Weights of a small GPT-style language model, trained from scratch on English Wikipedia: a variant of SOAP for these matrices.
Each number is 500 + 50 x the weight over its row's rms, rounded and kept within 0 to 999. Layers, rows and columns count from 0. Numbers have three digits each. The size before them is the row's rms in percent of the matrix's.

# layer 5 MLP gate, 1024x384, rms 0.118, rows 0-28, columns 192-287
095:494515517518517505550544506481621478424503582447566544442495578465472555564421478579526507407503564468488465433502498595577463447499566498595502477507495491565422576569559490518500549557425616468465510515596516494463586519483445425421437472406495491499538549487511444503433533490470439484
101:488545500449504456444570549447558493462552544406548491498523477459467439461493462498543556513527486476575605523580504489471518519546550477505562468454520535452491495391555480397550466382562531577543466317482450444521501472503518490552515426535526517510403379525454494524518550527457466548
093:474534467441635492448459518496488541473575526537557471407546429569662591520598498487511513479524449520550539502481436463455505433533418547419542539554498505611456489494507506466533408542604511543464510578579522487575500399548556489549524574487501429440502489466473548494468563497459514487
094:498429496497561470395456478476551519570444424517627601520540528560546545491450587419454508508448472526469458493520592476412529428468480592480544389488553519378506442593526477598447473508534448455480525579472522435519489536514589499518508456536454474486579456473601493580530549537501396561
102:548535483501528577433533460447541535498514467466594485477517539357373497521500521488510522504494527524506459401534414496527483540526473566536459527408523502476580485541549576455509423459582452564449493604580459530468531501461490571491394469491399455517473424500473472553562486527575487452
098:505533447461447518526553538483476487517439487532500479516531424483535408477402562495484504575572458558407511438520499413544516521525509479536432537561494577543505470554463495427493459410510467480430417530492494492448472540458462431515543480403512548565415521501388455474532510471512502528
092:535481511419513494609498465452533514476498473477534440506521534498474544454447455606509502510486522527520410522551484543529469531518444506497616434460561523488469497515549510534522510478530439395562546433512542519518447507632420516511521515474365505482455474459516485568431502507389441518
100:536590488518509435526541542569524435536539561518582487477412594650563470458534445436499515488472495497547480503555527504429465551534472427489565577519529434541530480379467498454451531511588512532503513534553519526572541526444533475477470517459468488504502555531432508458549514576521557572
100:542495491431457556516478517536544637515510533439445423463536461525464425519452544521495398552411528493545535565475469414495578469535430562443568537479561533483566451488499482488530485454556533448463423451361510495395507515596527547359445496546533538547467539559481491536497463453318491453
100:477437502506526554486572530591451458384537557548545499484426520471495464418508449434463549533438580474512547552425541497463493524506502534490547469558537525507440567451530481499582489488513380553506483352497567512575464471497540551500442559492557489462540453504477504428420466516580596458
106:397491465495507550422564492557423495565486525448476542467610460566452541507389531470458441518430505492474519532576533566528507501445517513472447501538526465505459495496460512433545435605560507510499475481360526401446580562539556413437509514483477554551457436507486423590499509501468470471
095:573538509497540502546372472480503523501529537492488521476481377553552486509458477495585474447465568561542481501532432474547621428459517489530532558601576529466517455635492413481492576475491443578481533491509537502557559528510448540510437539435495466529547534563495491488542476538424423542
092:520421507552461557509460511451499492434494520548556530478428564482418460469407496542525495455479454476506491481524424449466481526524473457476477467472504466523609575492518478580544451490386559480602549562580487513547567500427567486482544482495501492456507563475502497433392562460524487521
093:461594570389528458437506511443588437425493524540512466478495384435498408417464402545443489501523437485511509474561499491544394570461409460553546543458551513569527449508496551533528413480533511494500464540462558531466488555441443524512481456455542473575495501471471505408501516471645458485
114:427438552517433493497408530498489453525465449562565554452536394506468436507406577544515557456452439515497560482511546449359434493426369532528407546530532614491506481549539404490484593494520511537448554521517411420381497474495555548492536453438525505495514422544532492449486574554474516448
098:415363453442471531574433563557584570563518490551501459633464601512525518463521542492538546596524584462479472530472562585508549496543504542520549489419525508499530399397618483549467638501511464477573483451394483497400497518423520424556478560487521426458490469484450463523478549434435510517
105:456467437487446575432510598434579513496545451531474420421440617634526451396511544482512537485457513549557516528499534519515549528446502441457593544521489526456502452515570435503538561473472518552532494482456497457480574527417541436442441496448495451458458447566500432482491548499458479536
096:496548410516610523423500446469396544426543491516481513497485530539538490427442489434563403534499598500551485505520404522492542493571559499521533524526558556453506455507547472554586535602582532439481368523420483559490493423469458491470525519455559478384516541556536633427528560516462517485
101:450422571535556480482480517440479454512415467566457511536578534437502508487618490498429466441402582508409505467528427494461579395425452484430477420504406543570522469475566629406419468477370595458530482446369476529603505421558491448468505548498460475538492569506550502392454427509491429509
114:547497470499509515583586586498492492422457453557485479518446421431458484489520559548559572559472453419504537513475465432500493438435481509524541469458499539510552511411539481497465455475531486474464490513483455522509597524526467549503428504439492498518538490533480448520503430538550437514
096:451529433475559486457483429542547471600458436572552489450532484503481485539471459547579581397603532511504562555486477569457542515398492554548489593562544479455410471450523539384512569580525414526572492514460497478555461506482482511490459471450417490477454485457613527454438551481535486591
095:550520432542475520541576689571428524529491543470528487486461541481524564485557510493526538526554416512498492581489567468509467437449518504358512423407501572477518479463460554496519561462613497562518561431468440526572590434485480522543486504529522586498457481468461465478563409559442401537
097:511495490555534434461449421542478501426513442513471469436442518383567484486493344510498453418561517515481550514526438455530493455539389492480524511522470436452508597488516446558449533558523514487532562510457534456502402386484637454502481562512567492475488533484486559549415506445480467407
092:568560542533497538505546546481540536493503463458591541507506471480525571484387593470463487484482419505499428552515500522484426546533458454625511484515438525480500511488619555513584487467473537444503452463471573525464547475508496495458503538531513547547477485460508490454452528559563529528
097:533554479460489461495510517605458512582561468520530517638411537526493525533617530482511508450476452470591546503476560504508635511471507607528482474590484485477498523518517434420595518459433478514490502517461503539526553472479600552456468494538562555620569375504559543554503480442491429429
093:454510586426553574536479515484436517539486501474461547494494508550561530534514501531501456512548508497544553481458510478471443475529566468458571585499550468520605412499535478404514435466567502509511509496589540612465524376485486481510511591505570475574581540574425567483610538584572581507
101:472452509468513477447540484582511522496437480493463536436539520469423510473555482509515503574470422540552475556458476420431510502409446458603424532486550443500501480524414412482471452517463471525531511491504455505435573513427636554513455509565487460517497481566473478547495435428557563400
099:530467504511493545550475470560503439403447445648526494459535449498572487533422559492624476494517466537417509446499594465622495572411516450490530500559558586467491511517492591503484416453507531474475401499482420515507509503571530490442507495449490542571483517563460489510530501534430461449
102:433430550559509473554401507501525605618549569451493486568481425489505562431497490465566525421535495540485507457478472458369564523434454503478562451570472526443461514553567484436466475456435453547494396498515486455445480436448430585520497497557512488474562510516460445409423522477466508523